From a checkpoint of a small transformer trained on Wikipedia.
Size: width 768, 12 heads of 64 (3 for keys and values), MLP 2560 SwiGLU, vocabulary 25734, 158M parameters.
Each number is 500 + 40 x the weight over its row's rms, rounded and kept within 0 to 999. Layers, rows and columns count from 0. Numbers have three digits each. The size before them is the row's rms in percent of the matrix's.

# layer 10 MLP down, 768x2560, rms 0.0271, rows 386-494, columns 256-383
094:511526539508541518478527572473392512492415526503610463530466480493460544516433442465532457533505532513501514530436502450536485506519534592453521486585506526550539554455552422475444493498511403468468527516426536492521520471455482479547547468516449487531508486468558541459479506440523513522533500481509515497500461482462517457467553561499482536450520538560471493488511542506511528523431
101:512449560466554529540500562533514418568514513483524443510460506496453516490550484533597439484497568563450556493489516540480521495546526520530524463486509383520522493501497455477590506464500534498547482473521469434536415597422424535505596558573525522527499460531491464543512545472504458484481432554492500477535457509446468397513528548521488552533518490505463537428450508553491602456566
093:511505579461429526476502490450497438466499538462463473484509502432460514549486428503493480457482516449471516443530438482487500478479504460510478472533559501494453516438512516525473536464537487501560468540482439480472596525513497487479544457462533467486504571469581486553568447538479465447492487503598568508487493484450520525513558508507496612499508512504466549496526473548448531563495
095:468488469547467478447545549504486514494510571467517413471476481511555474505534502423424474519521505443497507520569522430495465540535548529511460536589532590454544480549486424522549473510494497559436559513545383513475436489484498499471479468525500450458459540520489444535474541497538423460573473495501496470545529520454507435539525446456560500441546497552463444520455480543543459473564
102:460503475531554529483476511549472503537518534512539563498417552439462492507497509477495445507468500543496506469493473484496545514571508491479483499536450560479526434540472408508525522520455485497451478482518514448552370518506529510499479594503545448413495467487452529568462466579550527502540501529486487543474510489414529528477523518494457489474510557502517513517536511502545528521498
102:541431502562503550522498505533511532476507521550478427504461531501542470454493469462523588437530505543511442498476482537553492545477455510563523515548433535520532541531524534457555524559522489421508474568560520462479524534495533484580530494495444463486497483500477557457489543520556578508542528495375498483525510455528500575488482460530448525502483534427466443523502472479550520526539
101:470471468557487459513495568465516501477468494529542450546467458504554442522454455483449511465485428518526449470532466498516484502491470475420416441459481457520574491522509480556435505605537495486490499517421554495540588470603572569487504546495460470561559479465460439511436503471486504576501538455541497540515451451489512593518412517512499460522498449470467544525520536455479465538386
105:511605635531513412514541518516492475507452446483469479526545445429568512524507558522436474541463522449480517528573620545429498501537550464493495515540556541479531386470544518464562499481509462422452511438504538455439442568421539499525539498439448581403526542494563498478460566469448433502491542486444485455489475584514600478469428508567575509535530510510499503500505459501483496531526
095:488517387462497503509476474489520492598500547551488543475557455506502468501452627454517531486508531533436424518540435473427519474544494536482449472521515509421514467565498484502459570521513471500429491516482468551520511500470431544491560467464499466469484512532451484484529490513476551399538462454419465498534453556500538510475576555488488452507488509532430510527437485524498572542449
090:470488494480513520521478507520456518603540483476489490515375439513536599517433508498464535503582448468483477508463405482473508545443513508494476495532482494419498483587434538426471536538452510528430460493588481429530508506519524526537476528435529518465500537489513476507586487474577561497488419457483413489412528490539539527527474524480498432517499456473487521415453541480451497511497
097:521477426493489507539457482481453517428450424454409529497433501522517505559535479519500512568520492490490572529410498521469494570460525550503444501528468548476508531429538554464460418532506508488461444418480514489441452486477469494512466495491463397511422475463507535510493483435532498530511552482545517518529526471543459484512556442552459542525456484534560461504457536499449469463604
093:494542496519479494509546492415482532532495458446453531446537479460525499558518486524524535426438534504420484474542457419479453513562482525448574526510454512534516584463530487497492387593523503493461521502426553518493506548560500515532574536465522506495460564484458511502493449549464401489530482476527473450517478558473550541478518450514451499529509515495470478564555490548481473437509
100:515513502435475520497498452467499485529481487523481522547524522485453557459493538624437472431471497502541518531572542409531512476584504465450494571491421488518484531546519489554457571496491469471555499557524503501532538512500529369547514461523498496438539483464442432506435514481465492490469506533553485427451527539502494477540550537465481488505558522501510503484505528529506525528462
104:465576379590527484562469533466476485489547461522589493503449439524442478442469514559519499466471510535531484477467510530501517526527481512526394424468468545469521473493483552490454536511460533458469525519395426500545518480541578545452523518479509466518494502508502482498471539444538540435482444480480557553525482510476553535522425555416516549579461552497543530508501556534489483472525
099:459576529479462509466417499484512536492490452436512484518500502565523481519490482466468512499493452636546414464562503572484476513435446503480520496424511496509514402533530514515517502547562439457511574488469554485586464462515566515511486479490508423559544509484517519610507500496488506473460528477551443539496498596531550467554410460439533507506434516510544507520525450455509492467523
102:458486496472443538500438404527590536572541577550520473539516523516460453462615461568475564477513438618479441550538501420494445477543501509483506487466542532560464440485525457498560456465497472516518504503484520474490458436561479497534438533488486489505510491545515531486425593437507503461433514544511561474514504517517541523430483478469411447498446530509565481458470458454507467525480
097:473483534566481486445549431486571509470424494502505477483478535482505522554453460526497473504513501515552582524535428520496499498477471513456562518461478512469556565437565447467539524530520550547477525508521520578548529542538512523444436477529483400509436500478530523507556515455523523533468546514503524483493476583481503509489516484520488546517566509505506534572516416496503512527476
096:555495559454541542487490441511541472500500504473461560569550513498510506447477431512519477500517486559503438489546516529512532486576478511485430480518434491440486524447519505476517443435521506380548487469449514531534544492518553492467475503478502486511442508553472514462570498451433502456575518472483522474459478481506527555523493493484438506548493500460533448469496493479473504524475
101:480472504511443447569505556554560442525497501511450505477416544506469522488486505425505526502442519476548531508534446487436492514543512493522495498465484502514468523539518506581460505458460468447465459479489562501576478577546459438508475537578516532392505531486457485505481542465527515485482459457459519423531488506464482490490608509476488533521524597507477503502454549502508511472501
097:490456513418544531506525500507384469542515543500507511535509519476520442587543486554476482431503539508579521502450522500459490524438475567508529482500515461498512491502485460474555426527491466506534470551504485436524559545478542545495505518486481496579512483527484467501505492495502473457516505433500463539461508553533514458490530456516513495587455543487514445555470528486442529493453
098:529489461485491470526525467551450506530442541524475421494549561570496477496490576521440531535488517541494473577543499474509458416488526517517503525561449481525510511478535555529459526488499505484506537485490528502475557558495514498483505460416504519509496565489518511475545385475522468483609519482503514433468514514452496521481429546468529529528466496517565470510544469468468489542428
106:554462461525498521429437551482480483516508566544599533499497524509463505469491519437459497538546532484475578534490508541507478548504517500424516464541522506521502430539372533466483545465459548494453507505647539434547461477526539534514534523457478543442535493497532533550571512539524495475556535453496534484516487532502463495530483532498479533494511425475478538450423528479512466500460
098:524516562474537558432556589497503465448490470523501453470471517456531528516490515527486468495516494555465524485507541517479497505527520433475507582545429450581547546499542494469482401503530474528516482526494415505455531505493461507485493470538634513512502531489477508525426544514527489564493511440501464464465479489468513475481534523500434506388555509453563489571454529483494563462532
088:440498457494516461476488483460491542511452533457455570402527503451589452461491418575619493428548484464566461527494503409509471494542472609518542579450434488486465482500444497503491468551511523409498475559520539479469430531456453498447470466467491547525489586495509501572576508477567548511509443497490494487511530498462459486535497528438541508593470499502469516575525501449464541529521
091:460558484532548500540499467455383487500544566521446476432529470563511518483522490475552502525533534567492558494526463534437514443467533531446469444539589543479449448495488476513489482514521525581465521560545476443562477489469491521526494519489495562515456488510476437509456460483549440493533510445479419491417440485521465539500423519421512517444511441579496492565433447496519401556551
097:521464529511515480497514514471527512543489453519412529589512562513484554434479535468487505505489483514470501532559555504508511457569533522470522475502509450468545532523546484540459529477471501475504544604522536555478477395474521491520506513523557497478478490544440536542507441586463486451552508465494512465472502489537540552504490521575487489521476475500579480476495555511485492481516
099:472458430500515522547518455509500392498447470545460544509466528460503566474515523542494490519573528484503525504434514562475528458456572565504529514510491536543521451462472528482543499469520536462428521525533446475589504525528473535507574515477480402578474646491457435502569500540536470462402469481497517563476474523513422536481495530512424472563493537541539452453480386406481503456408
087:424486517531483528543526554503520522492461538459433553454527599521438529519531442452459526522466476424524452461447441460490458468478416463504538439498514528510597497524455413518498518518528494480463538490525501527460472523485519511480543512504526481516513497494505465441445480455477572534507539438522486485549380476486463536541567488502484605494552514570508540481517420497479537514485
095:497465505554482495540476551529545498503504509511432494589524488477482508488506520487468593515488546493538459472582570454495514460462487426528511522496450554540531426513565437519505480456507543587509525480509587531519503499507448502527475546428486472536454457427478519523451445457447468561475519491452518509528442465452507431553576523489525421422521606481484543494494477452511490542479
100:453540458391549566558492501492514530475535495511480453497518508511516531565548539479488533482491501503550597532546569456524529468512502465514494485480502452466581534482531533470492512532547474430477470478464487465494536500456487538621506519550534488456462543462493432494461570507495581467459505577577489565525466491544508488487506573497473424511535433548544492606538527500531492574447
090:483494493506549479444472549466421512467464516483527510499499484522526533464479453469421515546481457548482525501501496497420520417546477521535443450494465512518513507431522506544505590503529522515498530555501489433504427523502469530530452489531469534479474480531524492518493503542495549465502542501495517524521466571459401560590479548453433426444485436501470462453452492499464482481511
096:511526488472365562489465517538478435494536580527521472425479499499542478493542528405514476460542501557528488463449571536477433534522481453508524491533479568470484523473492502469415524532506480498496519492493547578585525539517468515456543539517448518486474539444488611521557498513548558423559529463464506510444505487467523556438497515542509490470553450484576522590517480466529486483476
098:531457555483428474500546508529537508526534435562458515530507472395448525548571450559535495523500478438430484459434495484443461435565488537502532535461537542468431558497522477541465426446565445466509503512503474536550496531565527428479512527550495478555538478467442516498450464577480510471514557435562500545487469441538506541509461428579517468455504460424513444466452476518494466501520
099:573428579489486484444464485567467544471551508562458561486499468497487491480495537454445539577529523514522515562445487469527485429463553543340451526475480514569458504506483470580486525480549555479502487547494482528428540493454521489472459488514593450555515469479570494510469540514466497457449540492437466498460414528476460503468488492540548461482526526471532475484454502497531499505444
104:535533408474541496511455473522508450430513539486467446527496558479456507548486475492556545479434489462463543460458523473535411549471467526465510555460485488486443480396528450431453542551464559523536474558504490573528464444569489448528428497556456511467511570461524521472524485468485397556487534437500563495535455488479447461563489468519446530433542451521476480503506506417458475488594
099:513465506454473509495513470576439556472497489528499490516511523513444468484494484488544514547486520511508520551525502502486524476556465579529477564445517479490511544495456488517529487504489514442489495480446562493525467457513502474507466488523454432484533480496449533499500583531439512527430552431451548523533493443507492565450548507514568572519505504478549460540502514491539461519560
101:542426418509473544454476494471424432580486518407527536487517457508491437481536488410509389482488442495513555468461517499461506610478507575534512543514459502500516424486465517524461482544522471471438531547504516470481540438488441539498538563534498437424442499534516498539480455546460536488538481526478516542502496493470578472543488508546446551483476524496519491440549530474506508514454
100:547523490484486579504534445512453565441454509443509426492548552553498481569477512549502432480518429497496458533603490505494483501538579414515545562511484417544371559586532533470511450531516484461428539544436461471496497507550432534442493497511558469502520511469541556588542429535507505476606517475550503543500536500480495483511501531492533462485474480473525464507456550482501493494558
103:507515534489502554486472477552551555521463500497513509507517471483458465507470489550536395512515531523496433488429485473471530493499455528521522478530511520509483486468608566425472506537497549442510440489533426474516525502531558540578486538424492434503562457469496569543535435527435480493461562514560468446531457467543503546520511500472536493516507485523461484526428477527464502486462
100:472491543501475564483483555537482461488516447505515473544517529512520524488524459500547489533507509505590532478563539459496519493483439565547527481530512475497455440513558545625466497478513457474470540516474507429545483512470530510525384487474485568485514496557483428475513517538454534563457524524424408541491490522458516469502468507558538449566514487486423486485537499445501503561524
096:456530505532436581483488523495518411561497517437551455531482571463504529524524429497490520524484517536524496575481508472461513528539481472492502492425479561511494503495549453452438495515517519570475471448517453483532488485436470492555465554570546446485477524528522465499446500545592514584437460518461484549520525474556565449567525552494458547511460548424517527517488516454552593482525
137:516544492494466483524439527575504549505507500438487540419545485476538500525451509498499456459486468450464540506450434488416525499514485488501515476465435541531485504498509494548471441490481456453532485510484455496479549443505463517496537525555556571486468521516490513469600403413471449490504448507529480487563550529545505576520519444491480466441458514444463535435496483568517512541473
099:520509468442480534472544529505548531460473447531507518514505501469478501445497521461517539503514518551492505502491409477507578497405567453546473519528484485472496498440440477531548530553524512484502423428433478551430500511510539472487490461510493544480528456539460497487465540513484521478509505523509507485520419486479462549468480484541515562471517460533484494424532503544486511550541
100:381455458541522466489515458561461530438540521482489468449471570468539540435437512439478513506517477508474500481443492500521437540475515445515456521487582467446575479511483533469515519496551544553502486548522406576505463473415496515441548543541459466462505537466598410467465544508467455476454481474509479476491533510554443545498525541489538551546448484443478446491467464530511425497567
103:474535452539465474486457494528551495477532498463476480556481467477469465460530506454516426538391513482505443528543463506538474488521527581394542477453485502466505462448473483518493565485476482502427558434481499530507551507469462538472527503449494492520570522411510483522536528564524496436539505503536436530470532486487590441528442556429504576548506498488527495528470482497462503528509
103:505480520519485499465477503512500548515551496519512558551516457476478444529481547554462517502414491523503541519538506459492586509468449469504460539425555499542480430462505542532435528509496424427468448473438504538492530492427553483495515497483565546505578531517531448472442512465485562535458513513433568487571462534538512474416515506594492537514500491502505502520513521563420543489550
102:466367473472427466573549519539605523527487515476505539420535591541467460509518505471529521547516563528513552523488544491455539509445475513519493515500515556444516453506463504538538438477500496512503503480495509507553467524573550432526485479517508470541571457468507535457542437525451532488487474533479550483621483537436482523464466489535517477525430479470580521475466545565533511523505
102:526504499525535471349462492553472453521577488554470425470508592441500430481464484499439469487455514503500506512575504492508536608495539517511458492463548509462515524500529414531549506501504502526568505523513446557537489489517451496532522454489533459518498450490493593541474549499484506528555493507514540486539487554549440526533441451552522483481496441533497507460458488549527542500559
102:556484583510534478478511525577510430450562541485566422534487447481474560512479541456565480561537451432507542475434531534458509574478462548586468434551480479491480546561422498454464474469570574486444524567486525517517485518532495589442453473444486527534524390458450491513435441406522436481537509458505508497432536546514455495518483509500521511528506527525448460462522524456453474468468
097:531489508524517440492554513456530541435421471443442540442526466429524459553406497497533439534521531457473497518472531450516538533548493552540514544512549460452447524473456522526491467496480514501506565492484493497468506499466515551503444536551516525497461476472486507514541550482516523505501416506495496509513418445470449425536521508534539436522464483514485555487516513491516541532451
100:491495487533515548472425508575522485478536464498523437535427523477487512529474518513492485508458503452505481473435514445494493522560484485441522515472488407448429542444468447563491497543539484498502434522452448490492539535471540498513534505480532528586481436439485577502534559519546550434487464512498511496578463441500431510558498597512503478585520523507374502533495516468563511574464
091:541554542519459450507474479493527454417488417497530510513564460476481555464503549475561538499520467638546562499563507559464500501519485507474525495496429500491451544484575491487511539502493476513440586513514522467406540515545470485553584443559500550466464451466481591556533491510480482467470530477505518422499465527527490472477514483477410511519480507451497516580509560541500487510538
099:495456509572481550557513496469478509523537492497494453496501507453515422482488443527544436494490401506482546467453532526485466484494480523461551563515515474499589515524518474551441468530527535467539468466353472498468466528512518462490533507449508524569493504500495541516441505535461521479470609418527453576517549521497489522466457461495441586561481546520435466514536473491482450536450
093:510470454494396473433516431517500487508526539558535525549440551477478420528548468442539454547502475481546512540540475512555528436493498450477522456535525436528445482494509479479522578466531473480470455541487498518582474544482521521552549491508539502529476494496425560478494543484498436461513495463577477467498415557478503483495538480374484458533499453513511433550504468513467458509557
102:449514373460454513422525474462436413521518569529449526488529445438494496462560527500523483514542442434439491532458492468531491467513462538478518500534560530500511455466461552510505452445468538528511533496492537528485518575581450449469486456493424518472470456459471562468582495466467529459497478528574533543455484497471421413448521435523530490444507503444494502593532557525546519477569
101:522426454559530544527584481508482531451452482535462556473459532559503569498465490558516485438482492482528429439510521545515434471498514498369521497438501508498463506483469580506441525529484448502480480501476517467430556460475507470455501529466488484531484607541565501423489405530461516502455506477534489449449511439412432504469523472446508508457522419455456497453499466475525498539520
096:523512615521566457449494605489457483499450494512488512607521504529502571534452495482467497522421530454500478498467516493451534459519439471510441450513512504500501469433483452479498505501543505512477515442537489508489515478533458506495523466497445594401546542589546506561552477476496543520457522498508463527456597420479520553488492515561524467470511478495443484540526514524509495524433
104:497498447457484470526509545502556542548561557499450570531440545505504479431489566492505555477476447472538478491497484471510474460439521577488463499529466501538507438455565596503459491403541425507545512590578418533520486608523453521487513515466461526503519586518469525429518484423528473482527532509448487410470513528493460523541569505525527439482461494432495489499492540528485475578410
098:492513415447509509439517529491579468477481441519476565429527468553453543545514432503491492499489485510507467505419613505467530492520476551510552497456561427537526479461515503465512462446495539521534517516480497472497481456540570498539491507526495567480476526546512441568487473532492540539507489522477543461389568478496514467503487474479512527459481537560516544470528405495516480498500
095:505542513430496440462470494494516512442493459504551386473492464577506457513516493471516461481409503624581451467575504490530437523476543474493492518518468544479413528488551498458576531510448482501502536573425549461543475508496505489523459486601505467516505442481532527555506499547502469531466445486507530418519546451539491477475447451541575572481489446521488549517533523486540571539571
100:431453464450461480476469521598477484559441516505514507499507448528499517502443476527484477434457563501587448456526515583580542454514482551512541498479512425550496470441512575452506494411524483461448537493598523460536464478502522497442426485492478516492492543464552541558461469460577486533511456525482525565464502603452470493463582473492494495478512480503460501501464409503541451487508
103:481484522510518507540488495533530515495502483491583490478534491516465445536466474492482426451511542561478500492479454485479515486552541472536540506459524465477429516557470490420485512514477484462506473491550434507469505542448493551497514504558558453506509512566423508503476458447463552488500502492473404443547410426560553469518492520456505438485459491515473542471490532524507468500433
102:484521510543525531452480435496543507442467461534511522491518530491528511490481590543495495503565512540563544525497553555490545550536506532537474508532493548522493526531543526470535506514568535532545447525539519494481490461552487495544503491561482568481516500508491524504528485452441488483491479506496449560538410504516536521517471513519462437560529508500495566509497475514519487454536
148:534513573498468500456483505504512454476463417473559487487522418485508509541467516527480540512512536484496539513503483533497498576489537489550496530432463533560520478472387437424509517427348417469456467552500547474510435454492533526526481555539492466490480489486517516528525545551532502522411565536478518522412471460481548470540521522559535498543501529484497517484521481463506520471479
100:512404461489501404552470524434483481531491493489573577459548478485529533411507454488435537530459445508489472522465474507521549513465448425529499513563500522488480516400525494577472510459460493429473547457496556554582511463532514499482467422522471438522484508441495501487490528494463480487478413496476431538519454504453505479507474470479530568525506513483517549549530463472515506528542
101:497481438569511545549473501500523553540509503473514466461552592485513484437505407546560529522457467519506380539503536486514513469505537487519508511472512489470428485542487496473523496531527540405463571492504537595438536495571494447513518461456495526531535533480482429535424476531470497445528542494488532553522530490524467495518469542512426540483505556466529512536470466494564569558477
102:511482603479462413467568566468459521480487522464497486434572510514512563537556462432525475454465435565469528534528492518469479519551466491488486447534456492487489552515573542440473512524493530503444521462508499536507517519424537434408472490446474478527541536508438503526515453505509505442461468524564496524520532499451507570519489434465489481458533473517481461513504438545507516483563
092:501461550447554537596506495464476527483579550505488502493583479545442484493463472579531478537465383535529491525562439492466462494423499505528531430516471487468464495533556512482499559493516482627514441601494510431521495499479491459507556500430517601499533503479498434518547490489525512466513528454518470506467463434587481501516451506491486472540515486527448499536465512483461518512538
100:568500508516474492475417515450511441521467480531424472569539534533507472534569508528435519526512506528503485533474492480526546496492426491473463465471533492469487480405499507556572507447439504447507481515480508503545529501532545456501521466513533378432527523488395510529449539539480542473513511437490429511448546489543485441559482480470528539488590406560584519566414474470553498415466
100:530453442411489523390560477424487459499555540509453463547487495528516534485509503414409483512523462512554558463581471463511588494477540524487528586468502581542479448501538404523560435485530446531469437505469461544530553458537595467501435507525531546434490458468543484525449464479542476477497435472426487494415501449514514436546461467495425441508549574549507495519493521560465458376587
095:517501620552523543526499467517484477522462533532467467543481496511455474447505485476590496492483465534528493453513497528486501506418443508507460506496496558473492555506498485520599504475510491524482495597518521503487565552452506557488430533489504550513463506512578513492476478508492501528471477489526489568506570570517492457549507521449500526477436459556491546476414492492478523469426
100:472556499441496477579480499446510439452488501540447534514531555547490586571536500537582518524523547450577475461549492550552458547456521531552556506444540583449504511553537551511606525524498564549552439549486547544596451515506581500465548519435488448453477455477499376514462535528520583537530490455469459499499515475502444514491530483523532508497450486512526496483482470491550490442422
099:470537440472519477521461525535453507561499468536515458532473529594560482449469476539486446463448513532517435522451457447553480539520522578500493498522519503486467489473452475485542419498549542487472470547493563500520483469517449428464462525479474575444578470465533475506488499570479543590537491528522544587586511525513526541487491496517562488486535495408529556496523476445521498442570
100:468436520503531523539465488584494534520500490526502543495450482465554535538415432551480534535514526524511555492506614516500543469494514525494470435468490433512571484485471492480528471573530465552453538525447465517496504491490509416479420526568492480487533542552522504458458522441454591532534486568393460506476489620571499524537530479559475558532437544412552520458532494537507508490500
099:511523464424453562499509479600458539483500467542486441545585460549464464523470479447485451478447468480453507481514566472556536582490453557528527519510458534427612460493450513506532507500422459508500528510504460491542427580538560464487496470481421450536526547479501504477484486504519545511458512516525523542492508474525523512460543530492502528523495506488470514505566515511473552524554
101:454455511501468445529508405458522524515563519442472531531516604496487463451507480497466519499471487508456589491473475526553502526481441537469543531523536539536469563493542572547519551502522542488461559517501483481509498452537503468503537509497490519480509501535526500456461484509484456457519536522503536453508511530492481420479500532549481530442485458504478434415434595494483564468515
098:445449541432463464496515453455511507486459522486504510525494495486485477502536499547529559513532544498496526537552479460458580494450478485455519549416562434529501544502513434513508431508505484428481499569501475509534520502502541508504568443523527514518498496432531541520465522556508527492392470444479450566527513488532507466411468579436515495461572475501483486552572511493517470479508
100:480431528553458475521484605487472497433466464480454555430543460480541500523498476486561472445513489525478493454476531478467502524502507477565441517464460495565461526499451473502430495493490412498494503474458445514545516460477582512513477531465490505517455472486547475416505603519484512546480544533544498500468516521532523543597545495478466479438486432399509509557437459512555531483500
100:447499531539439527591523490441535478556534502506450497515450592491506498501462453488506477459448525503522540547514560542490541443494436510512543491475445525550485541573473499463535544549500449450501515511430604512383501458490449475543439469478434471531562474573459477490417546415560508499527520525494506518477454434575519509562524475473483522559550550516452488485522423510457538452488
097:543427455505522510447476521467447548488493493570518551489503457467497523484469538483548534548453476467517606455440487511516483507440501496480497521564564485511502513463541570473526541537466384501552453481503498534530498564483490571477466483537473532493485487480516540445520457457518497536552494504549431473545493510500517515480434484494505485468483464435495513514504509554489551475515
104:492465517493490540477509469451493538487484554518504473511459550501570479493516531535459505594510455449445521468444493462481522455534520559491433472561494472431483509527497494546589495473535622526486557486514473549523506444500458511450481459413462447445468468564445494546586535434467432465519494477526547444474432512504457515454506492481511512486472505537463486490434493488493470458540
098:462545472483505489527481472499480453481472562558495498466544502470501458448544403498418526491493552492490478524579532550458453457477459443509513489505574474526498498501540493457486506539512477477568442511483558434516474520543520470509543532503479384503543501539451431468477458549442520504423455486478481448555500539508530453532480532437393468521488496535440497453523463491483588556483
098:474503476533585507453455443496501519536545506457494512522465532500498534501533452498484507547508536543565460537516556473514463478434569502479500485524437469555510460513452503494420523524530533473512484455427503483549472497548441522472511525498554523458496413500521522546587489482537485475597468611551417408476492482480505479578543523534537459485524511590560516450472503547487516550508
099:522552514495512505515546403475494541541463475554474450456511520504524537478496518545536542550527497494500457557521547475521484566518549502485460510419470519524568552485536530536519543513527486443482462495479437471526535540562549505466516516469496453572518511475472505446526502481508526483454516560558487518536547529540553470486470451452551453462510519510498497533483440588546479501507
099:495487523518555538474494605490493534559435549527476482438536550549473487512458502478449542578494530469528560463528539555447492444510529534479539509567494538581505498474504602535524483518498505504461488547487521461489431486579482511509476485582500471468539510511466509526534480508459547500528477552512452494451487459475571508489559462497551516497481507515514501457507554452560507484529
101:476508508484523495495498498550535488483511504500598501517503455449540559519389490522528467480480447491528518492478557520472456477489471476496479449524439465596493480473491460579426488532440472563466508515470483531513487444497459509442520489464497491569559523507550500471544559446474497533443537500544532461481465465496446533472460548534574540442545518518537443488497547516511529474490
098:528476437588529479494479451529497477498545578435488554415575530555487500492490491503530475473525512471462522527534408602486466481548502465561531471474532495485516441509477556525478509519488461431479450518507525430488529580459525539513462463445484542457448528506501506491520539513538514515428507530547548525510449556529431520449409494436508512444509516575477504467506483505453452528482
102:435491529498434540543510471439583496534517523512470560475504494515498451463436499476508519413538465504495543432556546564501447502474492496483556483542498431551560532521518515437415501537550458456416507492480567547436436496509548499557481445526490480553428526482503481504530505419453500518522506555464488533478501483491525565566534499479486503387487466518492535563543524474488408577506
100:493528472517556475465510450520485558504486492542476442606452431507477513531434531435497457494467497452513454465487517469542537491507531464453530582440597520499570511505508517543511473511515505465524566441454424499435472571491508447437502482459480503556420589485501561532497500470502567506488487421490460483485485453497467489495515533499503533497506514477484459539520516515518568532538
099:534567530561645544551462485498504493542558476483502495505511536478489513510479464503479569478478571534562474436462515481538532537457503548483536533536425484510481532467525419571516507445504506486456435461508488549429491538478466431505547503484445423455407474536514538529513530504516533499464552428517492523438445509465509509531485461485473512464484455470473477559467409473473521553517
104:544448537513522527507517445571536504467476543528520430525524516586519519544494499460504514594437487535540456537514486494454533495525519539483567531470450423425468507497525520395497529411567523507444471469486467483458485573577510490568464537505502529519548442521432534488496467578460477479497487519503460458469566422482552501531553482462497415537461516513448512451613570529504489483509
102:492578481490432531519469479540556516459499491488480517478495475414492463538484557470600495484533537518517514544494536525541531493480433480471526574447484506561419527493503542514509537525487465520440470617524461485541474493486551434522490544539512508527515467474540533522559515499485474550486473528467536515542562493582551459548513435466558505498489515531532509448473485533530479508485
098:538547480565496480479551500477439487543571464578611485473537470533491499507531483428435518483466510544597414547519467467480548518486476422577565477437476516549507523520574467541548535494451428491533564486461594473490450553590464437537524500470387492499464543497510490460516527511544574503468494540451469481471478529533556494515526434496472508536451470504559463493456534490597462484451
098:511531491528497500488462492444479444514470434573512471510479515456432477467488489525545511434466493480508511585532488527531514483571476555524477517462550532489509402471503493456431438547511519498483586573471542460462477473451446480413469494581441481497557483554506459460535538435536547548506461501519463486487507521453494529541465472480503521520438510501492558458462551422507489390523
105:514513504505486520476470507517477484474523519557493501464444557501540467517510511454537549540498470550531527534381448479444533459559476512436521403451481497532553456539462481445501436492491543474429495459530513482476450495510456518469528489483492525492555549489527529515517496464538470526472489477438498547482499476590520506515516465429489527514531466511519528494485529548531497518524
094:479496433521539530501499536490425565548387481513484516463475547503544473443497449476522483479488478506441516542501504440396512457481492507417449494507474481453529482531485454511494525499509557453490451592500505518494460551515502456478458502537478413581469525578420511504543474553495497497522577565529564498526501520476433517477485554541483556470446514569504539520554473485539500510562
096:525578499462562424486480576460453509518464432439462569562491497531522455514493558499483574498490387479518555532570487510518511479524536521460495540532518508484491507537595479528495466525449486474516461464528512460431502469551482545499479480528455519502461509437511462482550452424447477412519528483446387452489511429510536466493588469390455466522420412457480497467483532558461542444467
102:523571510490499458539477531529507490471518515481497489459556540505523480556510475521462498538488509522595439486526484480511470471522495473505496509557515460497471535526534497540461386509495506438512492532506457514523465490521512476434505549499505606519556518510447544529457487536468488511460506500513513474487449459503510459430571497499521487432443480516476538460490511475593537469484
107:458522530505491475616460430452428508478555494484474465388479423503526479517435565471450579493515535514514508479553482470499470478462479466571457539491512539523475533525513516568545475522460475444442532520505569452480464412495521463590508488491506576559452460498502479518523587492560555473527507504485497459554511512479477448525497502595430472444481513459465463571498542497489486532545
102:541487566527462517487538542546515578477564559561440474515457451547464497489510439581505539436481503536497474495547458442511522576432415469472568552460481536458425499556453422544484424494527467496543449521423518540518467471428444431490442507505464517516531486476538518381474493470514502480478527558513532522469529540573564600514493492509480553448566468505518516463561515494522532479542
101:500505527513505521514491487482446464421529435564479501482451501523517564542523496562391518524457443518474524455588500564458432438442513444551545556471559428551491454495445502464500482491493493456477457447455465486536491447510498592489490481476465545522477533481468525493474570472514499495450541450441505501548481471448606448492463547485519462552492496438465427488440466474481475554513
094:497553457483559560589525474542470529471554519502563444522550544501503441460513530526534451446563571504467480469482563504491484465517538443445496490422517544508502457519490485531503527516519456480543554500540536533510552464546558533456547532492499460534500533457491515436496542483534455459561460499512480496488524467467552528495471590465520431493537526454527491535517488506492505456505
104:468534483509487520482513503503593420515558440512500433442407470597534512477532493582573545520438506491493582459569479521484499528535511443392437513508442482484565529523450451484426552488435487570492535477501565590482468549584479519474498490476554558526447546525485441478490568542527543500562499523555545540543473520482536518510481534523552552505500515573512497441530432488506467520533
099:485501369404497513552573490489521500529455541522514454569449502456461535414517509496520538547554527506557459467484494462507509489444537490508484510499499529468474496485508497483490521513495529464560464491444435547498505478454444468484576493554457540514491503484509551538542451504451573535569494417483431431443489466515487452510428418424524438466522486423554513545521485382534506543548
100:456502469541515472464470524475488582532554540533513570518462524520560434509557531467485478514501441436540504521508512496489393556467424390444513540466487471556439492505533476507521517548536530598407517516399543494456489480527467553479505592471498494528432446488507431517501525514524492437509495426524464445462483551568537506527483540458442548514479485510491453571527502528499478452448
096:499511504483504505433512498478554519527474529426430448471498550589527457454613483472547417502564473521574464577558479552488511530430522556557447479537472512511466483522576550449607574546538537504542499488536491507555434542470498486508510518414539515492478517562581501594477543464528498535513532436521422492584445411554481525508515524552520492539529469535575504518562459501434471482475
100:473517471527446528485532454509577478516477513514502497527445546516473458419486588501443495533492478470478533506542500499473547516564493482405470473454532453544418507548550517488468490468518576520459487570494515478444509497533510477400438629543545539442495486519478506539473463477524538496543500533538463482542541531446505398529481507490524505495465486426471483504511502444478447483621
104:461557460406447553541462514511525538416471490517423557463503453496498428467398487484512525510448442537525509528485477492526541540547523559556606519497539476472468500498489499513465509541526458472501552488579416498420496448513515496494543484513529493524579493475472491498550543513473505500490464465401480463561529517506500531469532485494554572521538558498466449517520478503507510507481
101:498508465491484475438510447466473536500573583565509581495557542547551559504521436447524518529482481544502519464536554469490563493500440475483511545509532515426497437467510448545474448500553469503595492535486466475498564514502570463498485486512475524471521476496511568452466432470483571495516514567505488518503454478458478480451424472458495469532502561453516520516469516528576447480493